Weights of a small GPT-style language model, trained from scratch on English Wikipedia: 579M tokens.
Each number is 128 + 24 x the weight over its row's rms, rounded and kept within 0 to 255. Layers, rows and columns count from 0. Numbers have three digits each. The size before them is the row's rms in percent of the matrix's.

# layer 4 MLP down, 384x1536, rms 0.0803, rows 371-383, columns 384-511
098:124103105103155100161109156136127169124129141146137163132108096127126129120148113140132130149116132181128157121139155135129094112095120109149102135191108091102130116148113125089119102150126119105124154129127128133136117126116142140102107125119133105119127123091155136094136164136128092093152122099107140166102154109114129155129139112146103172151117146132180125133131151174134133090096
103:121087127133095112090104093131103144092101104111139117141114120121031137155128146100156118122096111142180122139127148120150131113128132069110159136114132155118152130164136100156127103125152094116138133069148130154150138133117146097159150088137145091091123116117143153135155114133119078151147134123110116084099139090138138110115125148094184134131135138141105126144101175133120127076177
101:138099165113127137109123128112132138193155113141143106031149129165164122121148137123148132205112115151098107154160148093121134178149123148142144153172100182137158120164126116185099073113126159114133158123113106160128171122138099166104139125110097095107108138074116107165110125136134116120134158127136123129107116163147118074123103131163114151102128114092140130149146158125125139128151
097:169162130084083125139174122114153148116168106120088131095125147140126125084107118153105149143177107118095162118146146127152100101118112140119086140129125132156133169133110111103085115126141130110149152116113149139160142138115165122140156120105127125125108106120119150134146135193145122110146094123115118141117135120173144133123148100127163144135141128071159135135094080136078157119111
096:104102174150145095114153078158141105112148115123082126120124086141117149130148159052121123144082221112125162147137135166120109150107118142086150120174145170147122139135127083142132108083121092112143074109153151112127133147151101157095163141139134199148130141132147164079106120161159137139162131139096109160124117114117129095081099133155104126147106090091091152125171158127180136103156
095:193138146116129160127161163121103140114110128128158114069169098129118127145139116122135106145104151112103102155090091136129114117132148120137079157155130109114166123134146078135120110168126090139116124167136087166157081088138074108107107154132098159147133162161106114152175166132147136147109118149093138111156100094150117127163134133152126143119098137124088122140112176117090152118160
106:147118141097110165107122143168150097160099120138150100168097125139071121151144147110173147127113137142118134176048126152119138135157129116122167136098127143151165144105123142160093087149089114123118083112095118133122109117131091155139102141160122128134160131141113152101102139115130102116132173128153098099112110054110097111126120096087104147079134114138138135100104111104076152130090
099:173159179132166145119086119127113108104114096127126116112147168160147153128112114099106111135129145133122163082162131105141140132106118134132097120114117103093144122116128175148117157119132125138124149106161133117113120150125107147146130086159118105131130123132159126188052139076116126135086106119082122129109093118054154117130127116124092127138094141105111146141105137090128119125110
096:103129123162102103114101112118068130151121116131128082078129107135094137109140146105162090123106123111064153125154120158116102109130120138157127095134122150161160131159098132132139025152109117119124106105111145114127173162140087134112126123162156131104115165128142150121115099144135113094096085138108148130128132130146182166063149141108108109145132089117117147167132141119138128189153
099:108146147108128086133168117136172118143079113135132131151104135126089094100113135111122096135171114129159169115128145164094149147145155134112136114136123105157107162127146136127132124130145149159160165148136148142100143105154141169110160156183128089156139124168113150103113134132115160149126149133156173202134140116100147077087124144092147113126110154129148142132124082088122134116128
097:076128147101171185138100151136137166127149130115146147098158128124140154113113123097131099141132089134160112145094112073136156126132117113121143126093120084095141125096156138126118109122125112090157169071126096127127126117110120139117113095151167106118112123126088147141170149123146120147116128118167082125120135214140113153093160128095145111120149101179172105131102124116130093125137
096:085143136152122134054044135137129121136150123130149175114107213138178128140142117130126136155135125151108137115145105115157157113119112120124159143061134124162102109109146147167113120156129128132179097142116190133157109145124117129126136130123153142191152096150092125125113100145131111149106124124102128109154142099127080135112152148137134136130153116124115144128155146146054144145157
102:146109162146106137076075088145120122078117112109104134144137156134130109133099126156126128120141105145138115095103127131115148113138112145137121090218126148120143154136130139147127116121130153155139096147089130138119110129120116133140097160127126101176155134128084120173129157131171108132098134110114170116135121159136145146155121061081146133089103175162141127172119082110104138060086